From a checkpoint of a small transformer trained on Wikipedia: 25 layers, 3272 steps.
Each number is 500 + 40 x the weight over its row's rms, rounded and kept within 0 to 999. Layers, rows and columns count from 0. Numbers have three digits each. The size before them is the row's rms in percent of the matrix's.

# layer 5 attention output (transposed), 128x160, rms 0.0478, rows 57-63,120-127, columns 0-159
107:480528437458539491453542437487536452472471444489498416474582467487448497423504515488529481584532474445548486434585515540499467523413477527490525485481488475450482366471517479519507534511514494467467480509527509574498516492511491480457514513520489495497597556399485470596476441575493595536453511506473487488458503510520493477506459496481494523459489437482508528490523454435472480416511515454447535449479459534505519478530543513498500493393493448469523454476503559503488529449459517
103:513486550476511514503488451590468453498471420471517504530509478510512523524528532468587484439497469496513482525505501497480585488446551533494471573510433467484522508512503456482479527454557530508483443548502502509552576539544506486492538451547446436483465488483481435570408489583541543555556524531488496599501499482536508540569574481512504523465492431514450492563538494475524577486523476442564492547475430554511480446527504415487555492542509478448485582528492534503415485458471478
102:531513523540484451456566494516568505526529532512474494500452451495473461524466464446455463511505510450474473573531539465505510564498486473485391559485508494507489515485506537523550517526558404523483466529551482467545465427504476505502509439473512464446535471573554523547494472479495521390572430462539410496589494485480500480510548488571529486483558433487535493516466554519470527442552463589478498520561450462521466454497539537476404561539484485539498481516561470557488552489524499
101:516507554491429502484522484477565486539525497481491601492517403470490454530486560514511494475460563465450499559433488617491523561491486505508485533493460516485509522429532437571573494497505418553525456502455542552473518515452531524520503424485475459548487553522496488442478503542550494547523420534548517517483572479531512511549492526527441514486544438501428516498556441492460499476472535572525397527494518492479540506509526505421540555465544478470506557490502522452455423491460542
103:616527460484430448496486467548440516498516471591502525480460425498540497472506523471523481515489488523450525448453440511516468540425472540488448464507480495546486433506523489529497421459500498455541438486474507509501588538540472505492491480537500502500465458454520513557510414444505581554436490475560477438513455525488488532447543521485536432596519410540492525486563437457442511515513531522516491500535531448476520468457509572501463511526578499454520473521447481561462543452567513
095:508492476477542549504515493477428507425499458462530521458517575520494473472539526547511466471434492496488530538548535494487507537520527410390499551473493512501481598514525489516564600494417544559426545546456500428531495471532554525529551463502604497528480445488498526526542487516463522452492528553577453444500455567467517430532506448483498533557468487541553494455550484459496459472539473504520471515478510482503493471513430424532541485452489507513564538506445456494504452511424463
102:464537460552455506459489483539517453431462475537514529465442570472543512534451492510509473530578519505429557507486491533455567465570397461468478457554490541549485498506471540468529510567491428437495509567547487542498447493556520559503467518525520463494465504493546494482523602507489480419472509541448449458462532462550514500481524475593557437475563567497461501445483489501527429469483526485425442474510524517529471472559508518529516434544449525523469546532592511512541514535517519
104:465527484543479481476511498483538436493439512468410558528481522441520578527421471558468516532501524498493415500523476513496534464515434499521457547506516510582479478520569504538439556437493503514508536492512540507529528482486505510451519451422447488593473425447482410565446504512451516464493589466523482509453514552493506473493529520543502485524464509465578460505548457538545517531485527493460466464595442487493522469555534489557500536572465486489418577455453450441527496495530532
100:452451527511455510501448571504480512451497493553537569496488423507586463509475438449508497480442496568507457498408471515492522457585503493495474503502428529478459525553511572501498574450470508504559534459510514476437511547477491522529489455499477567479440496474475495386507512463491469472500437481500593519506456478476611545463511541480495429516516509498497497510439581488544566555460500559504496530520513511492478565411537488514464489530504493495538506497499468577550443516421458
105:516514473506510588443499475458522482591490520442506507462543535500529484519405486489504515534486546447455502486519498469476491567529415463524502411511477583458480544529504465523457461507417437471511515415429523426443495479469557572519491533542562544553519526527520515477509547481467507408480488478541531512473507516553534468464462452541452530508552521538567560514544518541463429521460573533459467439480480505453567509506540557462483555471529511543463496530490463470468527464492428
100:397451465531565499525470524511541443476441483476456470448469541501499486501456541527603501461482503564551547456489463491525519506552497523501511497562471489438471538551523455527454465460491519546523523468449565468475542528473528474503462552481517450452514479426413516480527552522494538498545546479436540583460441485527460520491477491454467526535482504480509555493581491466547505514461541423481476445495548453451537493426465474571552448492534551444478602441448480483483513547515460
107:470559468517544545403467434545419522465485513501493440470487522490523489475509456497519522506545467476543513496452500457519540450563448453466497461512543511514429506442524514449497571533457574531491546531495491488547478505494512479403471527491458515419492517475496478609469515467443448449488559525458483478489427517499463502472472465489547480503474514507516503463537510554487474536580479429469538492473491490500534512478465619445469552407463537528509405513538582537507499586504506
098:529474460518545551533502547490593468470543530468499501521497560532465521495455489509464444483497485450516479516548521488383503498461507439491538491466509551522548550496483463450537491460511456437466495467458472529489432475494482598583519546544538498575592472572491493504441608528468487502526498548469496539485482493462453518467539451539481542487459564525498389513485502463579480423455514401493524505499460476490423485515463508537525457506449500515469498519554473477570532445485504
101:492534465452431571475503536550545490433512470498520497532488421465605500510461461502476533445572503523485508443518447533611484510419499500475502495522592516508516513583516494469463515428556488466556544489542492532474480493489499415463506499500466562520482488457523501513447489509533522518478483475438584544523445530497535502484493533504476495444481480446546477493491453587510516519411442516424511439444482398477491524443489559522492458549471466519533500521573519470465520544545544
102:496509508487507435460473469409539494507527562530484501460499459438551527507508483576605539491476552517558482470525456441535410579441582528584508469472498513491480503490532495497530432494488594531472477432460522470458608506434565489484570496520482566515489483482434572502516510488455557527603507487498503509521474535463485537467498524478502501502464467504510507431531482482497600525465464523523542530465452395476534488482514579513484505504523459458502481485481524499489500468467548
# layer 5 attention value, 64x160, rms 0.0382, rows 57-63, columns 0-159
102:571534500510476520512440523515476517504532568464502502518444594494449517553523532583444508484525469522462548567495508425419454494480560526462479465519539495492443576512479438470486424546480467466485467476482465436521487462496497474462453540425500509497447464550519494564542526528506394484509473518488438553563513475527414502466507509475517474499519552511532442541489538565514446515503500514491487514462541427521515426512422487408483494504516444572498482472486531463539504526615499
103:514432500566505461524620575488429552432535519537502471503515487496503447499488503505386483529529516517474495492524475526537462451489580491405566519465504498541496478506492539546560526536523538502463553504507496434453469474470468466508488478462470580485514506439486531432504458508466434533405455573460455470492502555473494503511501579440557453531485532504503483499485523484544467526559492524472538506502535468510505535403501560530485487480463483483534459433594453473565518536556536
100:501521512399445521544469469484452501508475485450525490547588552444549527499552502538427559499478515463513485512549467545465519514468518539554563487416486465523522513421456439509493541468480509433496583489483459513486494502462516463488535518535567585531445532534496475456539452526490508572451457519473474457486493494481539432502517511452508507521384545560478467492476471466455498500439498503537445513462534558479466505520485512523522528485433459532581457573430536495579459462464567
109:540478521528527551590523543476527475463450484481492471480519554529511503482534419472459535534488532484481490417534506470538467525494552527529488464509505505567549448612474555457552493478523538439503497400543467462497504525493485481480498574486544574512494476510486550513531490508526513519477513462554510503445443428561467468489451487487495502554526545491523457489467548514487534464444512470533517421552480498489414501499491443601487416564455427521485549448518432462500505380493463
107:430582533484540483491539487472465482462457513475463489532496482431418498519566511521501552476504485567483483476459494453582542543494520551500550587526460457429488485484445451498448600542522564614465567492521560457458529471438504463480491490450524472502491456508516467472477513454578430439467480517473497509456519520539480453588494558485479472469556498475478522538515500571421495553526488489500507518545479540513577482576445463514514472497428537520469506494471525441487473536474477
098:476464541491522502508490476477493505524475535560523493481476584512444460513487503486477482571480449478505475514521541488385521433547503549512546407439442458524428445482454501575492498517480494514547489440543530426470532537463455495462465543580427470502485551557469491485499478452501479421442527490478539494535505466540471536469517555513557473491500547510487505464545572486513535456525544460593545529614481603542490499516589494452459488510519491520447478511502519503512506459548433
100:568450471447530481537533474540527519566534490403503444501543524580430535456545464419478533533401492499482453490505579550551510501493546502490489511515501489428485496454493481525425466455447426501491502528492523520577514456545464473491514526490456525445521517502496474435496471503479522557427447528537512545540542540469512477495489506518530530585476446541595548542499526469472506451482526488564507418515514578496489586458499461477525595420560496508529527481490494487509476482543468
# layer 5 MLP up, 640x160, rms 0.055, rows 0-32, columns 0-159
114:567556482520533464450473497492507564505517493468531499506437533477481482485491527494486458482509481534530503530455587545444454479544490516480464475489546485499486487456516463497571502515513466500519576542497530513469433422521504558496474570547424518466518483484503478524533537544544494511543524548542459474487479413473455459407430545505525455452530564536487562443573449501497516485528564477517432518548525518578522528468511470446505472484602501540491451574572468597430526558441474
095:504510479433497524451551477496473470594460401466483528492499501480499545580441429530529485470552535485539539527521467428486496538510515529494497510498481461423497577513508451581536539500459609473479510473432525457532576413511537482480549481533546477506433446495582470424557451517516498475513475508586482532492507523472498482531484506487473578539474558443521532461501526420493459521457558440479478498431506498480557511514540500488490493535494501574483526408459505504479449535514506
098:479506455390430501554501487450509516517493461429569476482465512507545492497526484522533512494520469455475421480557498602513471498502481556454488470491536472466501490562502519570563484485507549512523537492491532515471438496470526484438455525470491506405472436465548476553520510551569505557569435485531387440523448500519427466486483493482470517544521521554517535477512480446531499599588567480500503473456501503530541570506510427454406498447525501527490510436508506499488529513492466
079:449506458523480519503553528463456629472443519563504469497478499407470529521523608491491497477472479488411530470467504500509559492559515518579519468514557533548487482506480586451489528473468480478460570515486493481588481555513485544518530491493470517513511447515633493478559441521503537516526500442498486523527436507462506536478464507461502524475519465511441524533586450560489498444504437444497361506478515476481542490552532461489508462507519534506514476510528542483536465542448535
114:436544545548499475529513399591488533479435525493523474530471508518541504453580521510506506489523495516507533547512474473552470567568478503502536516502490467520486530426504516481584474465447510504436475500562480490519487515467548474507419576421514498459534456559553489414517516468525400492524482456480491500592526441471553479534435512522550537483514474516482500563502515442551517540523523517509427564488544410515505474524386489522483498531536561490465479532504507456439503555464467
093:507515472452537473545504466468506517555513510440456462520428512484499522514554548548561546511527452491495444488521537464512457433530488565546477446537489499516525523511489504452460557492505527533507475534499436529523435461456431475546484552574498456482485571434468532400477549454524511523532537532533499498555469516441463453450462512499521570563610523475525451545536574525512492524558487534548483486505491517544506498441459530480604509481512520528512407540562512524611478544493469
109:479496449467462566482465469503461431471489435516439548432488499468538542499499462446422509590471557565457550470504504524541489540515497553461518506422457491483501493520470437472451554470466538477556505508460575471472563506521463477541551479500498510496480487521460453464446498466442437386501523509530522529521554536562616458501512517512474482511453520544467525525528439463499497470505577493530499523471486588425521481463561515538482511463526498549443436498561511465412520529481521
091:537473515463504472499457470481527477480541527506494492538493495472500479508492466427479442513467464545539479570533526515578487517444538473492492543504486459512545496543466531498490582489496453548543437467443528563492512505415468470418490495490491442410534469521566471511556492464523520511521528529478484534495597422418577393486457453478518498542537482570502535429548466544473543460494532456490419429516534525543549500484513488469617482514518496478520538538444485453481515585468510
098:455467486523528481502490505480462458575558528544500492523511452525519491548510467490543472459497569477571496551441457501527422494513469540525561532540497532492505544490526465498539420502509564438523479574434540500499541427500482478485486534374550481502461558525553536581562495485481404476509538522529524453498522433523499441477438521516518440530464556472460547502553550449524452443497527505484446533565522502529482529492490533474490484466530497546542564516548379528502562532543523
098:530420486472547468548497506515558483496556581427526438535502488521466531459546486464461527506526473480449435460542466552516487467561516532517510505487482516510468520494492574470551546522602475507464481532457492513523504471527566511518420433480521465458506497579492527482451466564538536497525498584493515506422545516499497502433501555462435537510388456449531480558532516531498453420555470503547491498490548511501516437471440580491476508504492455456532509467445474518551401442514480
109:516456457448503535511521470496552530475478504440537485487481471497568387486511459496561503632528572431507523591524445510472493536511430496477442463561591539510561541452599522502569528469581524479508488585522516524516521472458448488519538470477489494505473474559439499447459448476471482501467500477501453512465530541485591506500519523536508557483513485465571523538515480440569486569455530471497494488503572518540517485458511505511569481540513511490465432465514480473494471537535477
107:523517516485451485525467558428477577494481536499562463466509515485492518513517515489543496511476471475554462448493477511537535546474514506515502505532450477480488556468499458517447514481470429414506407523519456557505565564530469571519511514495555470529549532467491535590504430439463486424476483485506481472552524536624471469463411456478533409498572496478549451559561576475459481525488444499462455576529489507542491493506445520479510520531497459607443480513534503491520497531452521
095:386604523496507474528527470504536536496535476502601439536506507543481503537533445449537495548451473539474473443467531485533471506520524483533533467514528465438518538575495478481508498548505541447482513445447432517511466478502513527465482534598569491521457533510560450534508513444507457587455508498556465500482522531463441539503512462493527558476471510450548512487450508522544558473486450486430541502497495563646485495506483474527453512568459498547497480524523534427428534480545521
118:602452568460545494530501429448531560456469511428478504478428516530455466539469532464460517481520446564476501475534496573496482515482573514503503602555504508494442513436425539565511518489517491424493466538466456491484592503477446554533449523491476463468562487556404523488444484487539522445502561495557517584465461464518525522496522525470476511589498501498553428508535483479485451524490573495504516582484474528520451532453475533531462471472505482503459541489464533459475485520483546
126:584495481492429536482526529464486532539554540509473474570555451538550455520487419496477531525513541473477464498554436512445584505514515509565499486485478524475450544502388504538472528561437511440421479498460456469494455544468524513511496513472556511474434468463538472464461485466468501485559557465496525557466487457535467473603439486435575438555504410525527483576499510509471492511457505480579520450501470513465495525453539477532477499525555553567485562516521539554496497486503537
099:392629525484474551549474510465511507489371538490475552489456443515489541512482585507552449472493465556533456471514462525495499572548557542450438472513475454508473510572513463567502510568452471533528440527555467467496584509489498533522482497476508512493458521454407483460465472466545473497501511477519504540515412482567514530515421491492512524480553555485504484536482518504552529430515495456510488501423520546501560491525485420470483456468452538525481547503498478550470520455520503
112:410450490521452540539499514448482586465517544433563531515550443504529576539481409500494527502522461456458523549424544479544517541519454568546510537475450438546516501501547506505457518426477501487523529564515503484440560523452461521497502504553506509511493475527449444441557540484517480480503486526495481475451436547529528478449464457474534515521500496466499536589441466471513472497520480552467406560505513444475516623460555507503473529421507482474544492525432455517495574507517479
093:502489497498497534562535534484471559528474476460549505491519511476466540517481505458412504514513532478534515445477603442543424470432425521531438518473495516566479451445544494457476484512508485547555510493495494525498620464505455565544466551503489519565514455495540463536527461474510486484511553526518556515532455461605408453498488539421466515539512432559507454494537452533564503555512514484579458481501444426516460480542566531532467523520520480538477532488492494543463501438472428
115:468529477500501463508485531474483527474539585445491601544544475473506477442442492484532512489470472453504486548555497505555451522528469496525533510538556487542465496512525448582452451419556482502544495494459528584431456554552502458483548473479500541516518560453479480447512547479532487449569471550491565523502459466532594501459453505545552499481588542468488515496581509466483488482495443542506503535475521496491495541472563529600570467441516569535481497439587527537477489444493526
114:407491486487513514527551491476509558424524493470449441495496550544532578510449511498520496479525571521511490500462479470545503532485448467508554502418493401457503482542544474544507538448467552533436565488454563463416527409469528519504537507509489491470438511484511503534523483485470490515421556481423543536536535508489473463449476554518498477565433402499479509446511466479516452560544492550481552536525480515493586508474473476510558526466554519479431515498468539493533519431507400
113:472506442416512442510508485469527576518523549457482495594451491472524524522516518460494545450489462571433528545501502537483497463531460482489450495515536546479453478474523479537459539470526505505523543455536552439510470527505478543422387506427469577498519479588409533544458499526544434417471497578513483522501491444459459540571500525484507430530587536481538491476545556493523538546517525513526497472495483511463478508542490514436492501520467501573543491478434607518541474504521492
084:479514500460443509465518472358533492487484492506539462482538524497456429488487512473552465545454559410496512473528443507547511527510460471428510433479473482505440546529465509518531481473487502534418545461497542463456464469489444493508552446489597504488482540476492448549458597515528590463523480512537547582484532455537526565453532508566502568461562490517448481508493470536526520558428452481546516554487562458471531495506448517504519517451572487506470559459476515513441468530505527
103:515588521546514540544517447506447505433503434485421515469530476520470428508464407502513481440579524501510500446484451519552541478458488533505416515480481504489530464532531512528530565499550517475454592550534502473504516504536493515501457507544445437507600464523478426521524562450445522490478488453514520517558471580506544487538472547515511511536519402515450541478515503538467574460444524567442479478519534461462548476529483555532534563462589521518511467481440458549495489474489486
096:517465568489427475494566486473426539480589555511528531505543451488446528506477510456525475442537498433452488501518579501491499496549548496506454525498448505540454457487526543536546514512468478453544484443589549409489518497465551466508467487495477542448513497523529423453532516459559528541557432512498502526447500505528458503554534529474497535498469559475462485454451498475528529574513485396507462501538540481567558531537526510452431538539517441569572500452528581502524540537492443
100:418544451546545425509519474504556554529482538492465487538461507476478499458466487473487453435489394495539490455517530490463451444461530489449493522576491571544494474532526453543433534513471484510460506501473516550487570550449527548524519502434523524525548502473540561483433535475548466380482499526433452472538516466486561554478581472515506535492510500504559488481560483530513485530452557556512489453533450433481536554587528471491448472526459523508542510578554430459488513502514485
115:477522452495480446543436509546527495525516540506494433546498520464535537457463468477539526495538535517515508466540562574518431421478480568562602523520505468458482484427532455457483566447552428500473461493548501481531473504507492521490508452518548506504534585494476555467417447524547440479540520533483509535484434528535541431483516498518488563523517546434491506457448555412510553541453416440503515502449497437491495476532497517595492493512459529482541481459519456431564536476467513
082:468430520489530516520503554495518541511464481450495508493515491464526597416451520446459446499576504428508471541517526494434513495503478491469468525439518544551438478471485468515505500403509491543581444442491489530503423521551524543517510509549527533425532563476522510495452460527527500561441520452519462483484503496538459445561453476502462545508434527491453548529504507516475519428525493523465546495451459452478546514467537445446508543429541508626527392494509487574464495478469514
086:535489485449541591464499522498519410578537534464508459466476542542503487474507556502498546477458461477516493506464418554535464584382558417504459523496534477448495572472504496511547484596451509568455436487547496569536584531482488537478500468467474511570466439456474513500509499509485457532550538544520492522451501531494504543455483483483555506532518523478513523465502526535561461489481527381455456450507525484547532454485514583480501440494527498457441469499460522484441458482498483
092:473443450511493549491460505524546474440514563432574443518553586449508531532494483517528544527528494501457462466522508495514496485563513520549527468489428413541442508503559456506559534519482504496449435502500531432500486492450515533540477488544408470495505519469495462466458572487437469510543437504514523480455477520530553506469491494515506508578564502507489561458500485511580424505532510406469488462464607484538543537460504514494527490426494508441530544525595512500467475512484395
104:499536508513485463552438450471460425455496553509503436492518432519521519449566548439576554457473525533527527484506540485449592461494515480472526555433460478502506441445560527516589555481531538488571520530536480518517462500523494459513441483547491502437550506524471460470543521456458523509578501415481477460445491502495496549522462536510513443463535513515551519439492461527454525460452477526525466479534461506553553504451536467513529483478506447402531498547454565499524523535371484
085:514546431518485523445518518483545526469465565446494483463481507539495456542502512430452504508522483513418480482507550472521518514555510419427585565545541427460497487491522456521509458451461534562546554498517520514504507539496492466571478429542483433542562453528480522434498539550494444493463459539499486528503519533471533544387483487535503414569483536518440418491556567445509434541476495491513473469526484492453494527507494509500503514521565514528556558558579557480553442532488486
108:487491455480503523552478515416503498517465554525461535503508461491543508502547500517519520564413472524430514584488520462502525495518514396495508492558519490498476445534549465507517478516591501517484479530457528502418501475519596556383532435482538478493604498509459487486436435521461547463432567578485476471552544489464457483456523562513535498544484527572468523445454485497527493468561510543521558473488496562500446569482496444490499461519497519512475553540491492473583467456519509
088:558501519478481527452515470505534529493502533478444507459434511508538481526526543474466475492546548575499517471506603472450443489505474528514459579524437552476519424507468550541554582512428467533497503486452511474431407518511410474432522528510506440509489423496493452516505464482477551508513500515564500519524447507459538410507431525543525457555552476556503588495475444490498455569488460524486465418487541484545491457477441519474521412537494478510481454509544552466523551527477538
# layer 5 MLP down (transposed), 640x160, rms 0.0551, rows 0-32, columns 0-159
111:479493521452432481505524441523519561545540483551428565562456533515417504486462524509421487516442487525489541540500519494539525477529553503453546532466457473492421450455550460514449518450477531549490493518497462494576486438539499501459442474480409532411507462521492538522443577551533506481435472401425456550532529498529507482493431546400497493533581573535467485521448472506458496454514565547497473516481522498503566526500479534524473517540471524482539485497498530484557543474463505
096:457491415540497511614499472534532510445518480552578501489525437494522458498516468466428500543418444558504503507452490513522528445462516533532473495531503485524459469484503497443473498437568511550443485477474530562486479554468470489486503474528429438509461539504463467577479494479436482493564507441435474523440537464458586486427498544536461436459491448438550471531531468468445483471500489470558486494475465494521445465520510481491456449393509502575531535458507558491416470483515511
097:522512573479466499481454540485449518588499497502450515528529481521441545539490480401481548529521512484494577431489574448513539496486545456517524571584501440441420527516550426477479516471490482557472430515533467504457486445472517567510522552442504493525573529526416538532602527510478476460464481509575519499472438461487491494490497537424477501486420461491481534496480429509522572493492506585533442462520512511526481581552522500508409481478512496500528453512480467490506515534524468
076:543460491510506473484541595493512515530467456507433410506490496484465497522514602534494498574433561528472455492500540503497585521570474516567562500552586462516556540495515526452487463520444488475546531572484494470566581441572493510539536443489559492549523443511608499518540536461563457488501507468496505482569439611467512583506481538461475534447507547515425488499503501519472525445453515457454484487463503486493499496479534479505496482481510438495507490471538542472512501435499512
111:499485481558421495541480501460492472469488503508500478518451537465454456446499543449435521535490463463538556559459486509511519485453482433506446476498531544518497513541496441542469583505473547513481502508546533522524501545523503509422552463463473478525563439455510529491408493507524398565481523564440464490497494527532476484493498544572607457450562447522460549558539541457529503439505577584493509555515508488506474399485463423543481502470418532503546485505464577474494515511483489
095:457416528454459545504478500497483443524527485479525563513490452484448500581549524499452453521419478511480497506441572537473492544534489522491476524615463422512537573531475466511526534384519471447496560518495470506502514511485484398574431494554545537483495519451530487364512436505466511508502515521546490553527395465569482488492523525468478504482474478472503509465508514544496507510500540508525526462440508543515555527500474568526511558509493500530467502426517520565551477495550533
107:483519527488497492523465519475471545519529488503536499540473533540505575488411449460473542486507462494466511505425559531497613545447489468493580547532521442475577507552472429502546448497475457449494552521504495442462531391533539522507477448459529486478537473552481448527619563483526510538529498457510499605490471527501414474478453497501508468518483540496472526487472570476504496522491494447424506537507520523507502466550539448504421485437469505536450471501472469591568509525474460
092:503462533536453493492546472504469481453497544527545457459564474546525503493488494601444391499463525501466582478455494551458502499511508504505466446565481427536545501518602464448536424606491511507502467482537429454493484526509513479493487499571474559493457544489553453516501473452498509545460505482449440490482497466543507577523485529536446524457509529458488428499461445578536498443524476513524503518506526481420491473556510530543497587541534444403506512490530460460539522457540470
101:522482507488475444542557503505452473500530553502503443476524466543543447470583522501533473488481428561513505462458494506472519471473535501529529533535455516524488564427552511556466438500465511470549504453421595535414498430488537439496490504460532454445411510490487589545486506499486433555527456480480535473556538484482446523521543531521521474527513505520446540534508448467501451513523482568501458490508498494519548493564518530565458433473521524532538535523538417545550440527628485
101:482524532416521472488524521511556527490481497509519486566465483508493398493494510530612498508509526530466405440548426533539487501512487461511479458508422456505447450458470528455516517549570528414389468479532513516498426434503520546439532483507553454513548517579458475470499454505476516527437477555487571459518542445521499499413487559502508553436501541488560514487466381525484500541519460480526513495503479470509516534536486529458491539536494426463486565467505493500494451477490490
109:534501542470455517516527552490467539443498432518556460504466529445462563505433554469447472490538538531511474486463586485537445439516422465579533512572404505522497507464492496510474521496515508575501607477532581514489493522495520482507465568489538511469480546573511517586511507449498497551488520538554463463571423512463454572472559528471545516536567507545443513447546486514505485535506579483536469576559531507505532539497436486503522529486508540501451478487450471500549540545457517
112:527441494527492577507506437592498486467509479483482464436435440412465445512546481488486541523458507534468474510534547481439418425489430542532480441583504519531517482513444539496460483447499521567483450456479516488471491511524508516433542500595492473447536573490491410521434515553491493416576524463510547468527515547543527490463460503491544546515509537450563502531493507572514530517504471465499549483430505480480474434498463438490473540440475576490524482514542520485492465446502442
093:508537536486497444525487504519526531483484567499499518509512473465525474494543477530609493473491476445494551525472555483481553521503531578494473512521543517458498559551578528436457467452452515474523481531474480450493544473534474490475474440529508407408432596472468523526457527497507471452478471528524452555447538533548452475430605479477457473488497524472502490479460536607498519510493524448401481428487485437468492538518556536523538488525493397541492530466511527569490439546478499
119:473475493536467484484575545556463544504473576520556476384582468476562434533490532519484478579553474440562472547553447545568479513459500538476515414451517462473503473502457533418560551437528435467468508445474525500546454472509460503483573503518482542492479501452497525489493519516502453502595478480554502422559528544412468507509507455536455483517521521466486526485479446542564517523497468484534488423510480477531537556572521453467536514502466466500512511540431501532510478483510459
130:552467564466512550488498579526455515463491553561478397493480528468504555590434461520434525522543455476497411490483471443522496509576542519607540461426521530532447464534466502540539540525525463494505516505517564422505562485459488524464466471471480531472476473428532538473508476541565495424540525569499484549441469405515438512493494536479478459522595531488455510486479511515497532523463486541505509460527501463514510512483522449570562501507507445499472492571541471523464535516553494
097:524465458497478531456495416540517567490471458501508483529525471473479456416476503475531526519507491485518483472500502501483412519514502534513456482511578534494615450448463526512499483447505469499465476520452505528470427542489457539453435510476526531479483516456540516472469514452486501445497503546523514487560517494422518465479519478508430488510488481517468411440415425593529506497514448517539603534517510460530600457499412510518456547540577446447462482579516512565553461500548513
099:483482422535519519499497479409484554533495453484559563529500448510450453480497453455524541470474423470455501546551568496465452576477452500518542527487490462417492505422542473545535468510512531507491539544490470512578552559498479533537477495460504454461539445457470498472520577486467488539471517536445517491463465500467543488494522539464507464517484511518505570491450516408471414476536526477478446471486484487463487526569502375533506466515573439523424475482490449499564543468501587
103:568530438580526451456501445465475471529516493541409557477524466552507485487543491565485554493555526492477508463508547547425463490506440454489510463496534423485529606497505441442483439451532491450530444447491413494543467484408523401436459433470485483497550548475509492502547536524479527574490544501500492533548540477463528481456534499476449483504483552468484545536484488490426513505522459478408465474464490500484488546543557494484534463544495515461525469494430549509530472506542440
113:514517438500472518550515532473451498419489473495503569431561494509555474449431502392528566536453529465488486488528485461475413494417543454524474486589568472457464500483561500506459546516561482460408505516476473541496514512498486530499596493519472565511553523513498522468448508427495466501574489521502585491495493505479470547522479426478484482471486511518518528465492478494604471494538558567527520490520466476560560569426488482523488485488524467493436491549493509490413442480527476
104:472495552577446454489478478431558546504458545497483529485418486506424521454513504481587511516482590454507480500481540535521449539487497491490510522441523461515430521510510487527571513518496482490426555491449538510568495519436463476505442492463424513521456466463470490518503522440461469477478448464437545479422520549498480395419424557522557472475513539563493507466521446521461531507525492576506488508582498498504477535507492555475514487558494480466547608494507469506511532588534530
113:449483432547538504525483466562479465559421494503512547452558556515532499465493474487501476538566556460516474450557473431485602515465530492509519496525508455510524443495515538492553470458542486502449520506511496575468562466488480499524537460548499416530509560393523496523468554547498543593446424483522489467499524460506470500494473591524485539447435484519525471535503540533456524478539498578525552499468515515483569431487459478547465498499540534447488574471556428535461475477477432
085:565491485524507448549426506586496589509510508534489588467522601559523551472526525533515486571526467479523463476518519543476456507474553500492502589449450457553514465508506455519493571401439425461482555540527495469556509479493526515495495534494462450498548495489468528442502511445513440579446572451460536539525456535572457507546536539456484460555488494520517570453498558509505552573538448483522531540540446491464477559544479506550495488547481479530514498525472516494496556497543475
103:489530471552454510540510528450549494513485468545524427552498495567452449486502466491563510492537513520453519439527530540468596468456406484535533512509458455498492500527500470441453499548430457547485474578502557495559469551558572496499433464506502524468494501552464457479588486477516476499567458518467479512500480470534547469508563445532478540503441440403551499523480491523482479465532497532466510446522511493441484476570499588444453514475445457450521533533438551464434513466438557
090:536531481512618564460510479502487521544479519571416540481501530471528497512540496612443494525464474543529569457438451539551496509536536537494529584562535498465565507515446500451481451485495463579487517524464518514460514513564510528495521502510509507560442576542466588567473518578461502541465582517557438465542453510466541563480534491527471506497509484494477485511460501503455497504480467526490497543534436510469509470485478473532475453438569619429466489533495477465525527501512512
101:426473408595486506546482564487526445537554489452543589490512491514453467494516516450529495494474491535450527463506453474446586562492483563453470584577494453476496526463497556483539495442462519550458586391536473500499510474460467524475504477425530468549490478536510492529541445550426463508458562496496503549494470538471484465570435493554467543490471523550517476498492492480552454546541499523483487529438564507488511502469499548489427527483492525529495522526578498503524534554467431
109:455493455553518414485492516545588543458442537461481544510438576451471526451519500422491524540520497504491448476486561500483446523485484504463539530569476573526505493595499501437475528417476456499481570506536488523565583554487511477540539432554429447470475527441520536478482495533463460528532490475535527439496484490541453450549501546459534460441502552485534439518459535505520414515540509521480453524553464468560453529516473563519515507472453452460461527469529502502454469557459543
085:509511449482480513520506513604525471563461429478590523523517504454492542476493463522471530516525547477470490536510537473564528470492513577469525480445516534461515488506526524515459520503505605561435495452505482447503535458527529506535486518546599515461479521491522422535540527428536502476539508536469458522547548501492450512573464444428481501514450459448515406531448524467479550459458511510464422506558456435522455503543567450459479431525496517457461416509513576524501493532471568
090:538514548524471422523516436566540529450502433613506507526510459468530562529556526542489469516521532527458426480589548434481494432511522610539532491491480543531510520514457536549460514422479442518466580492492467465461400504509488493523498489488508489481511479522548469501507467481514510535404428489486533499498491566537458418526552484473452501485527506533491461520534534557485507549462530535518539572587485498442513517501514491481502571516479527548491478496571461491570446482556521
085:500495511503450511523551485514442450494453484526514570461543449532538507417536446471503499572522503463522475545518538519514510561478459468517487479474547537575510450568506546514467605512505527549582483523464577493546548595499488453532470484443470548461486514520537554511471481490513527541516504488482415420477450466506512499549565483586509439487486518439529463593470578521454478405514460470537421485544495544453498484469505573478498493530506504506532500487469554501435559514501526
105:490498475563466473550487408492468475455457536514457531621555469604478485457573565429506489490431471519533495442523514479501469483520514497495531477498439451481486563558452500494454448480486464453480457515564506484486494499497506506488511507562458452538499478507542505545458545529466474450490423508479512507511506482522508444479570509452463531566498467407475507584575491468549513479530521478408523546413514486440580479588468509531534525435459509495543542483510479517524463478530466
089:550484510515521549585484547458520497468582502548484526561497551536486506508508491586516496496514512492515567578437527596461533505541437532494485463427535544451503507511560501469550566490537491431521480483547540473509507456542564518522547526512485589481514534540582497586466526491447583511471534478553508446511530469514431456485462502486477490491516471545476583521536514501518509468471470513509588486512503396512510480532492472480545542455472605532539476516444510561479472434469495
116:520449548500547520508479503497470543515546524469549460563479450562487469494553531576552467447493504544454452531510439494515482506498457458506525498525560592583581478533465456513570481511516438565543519462472544527488523481442512542435514479573488511463561532563479471494540486565489573427509535510524506508453518517417450396540434550447530484513540530456518474494494514487527601546483464471448545478544487474522446527472535559521440518544513548468474536512507500530491544554464497
096:450483497445473571504497417530469482504498502479443413514481478517551484547538454553538499467475509535463549499463510439372442429468443504509448443479496514484579480512524498461501461507486472461587550402491494479491497458605504566480465493513486519549479441536537503470469493508542528478529516522444496471568515462510546441514564487439528540495490509446510542499529401563516522452459486462458535570480582503481461467516503506514498515504444458471518464512456415530478546545500506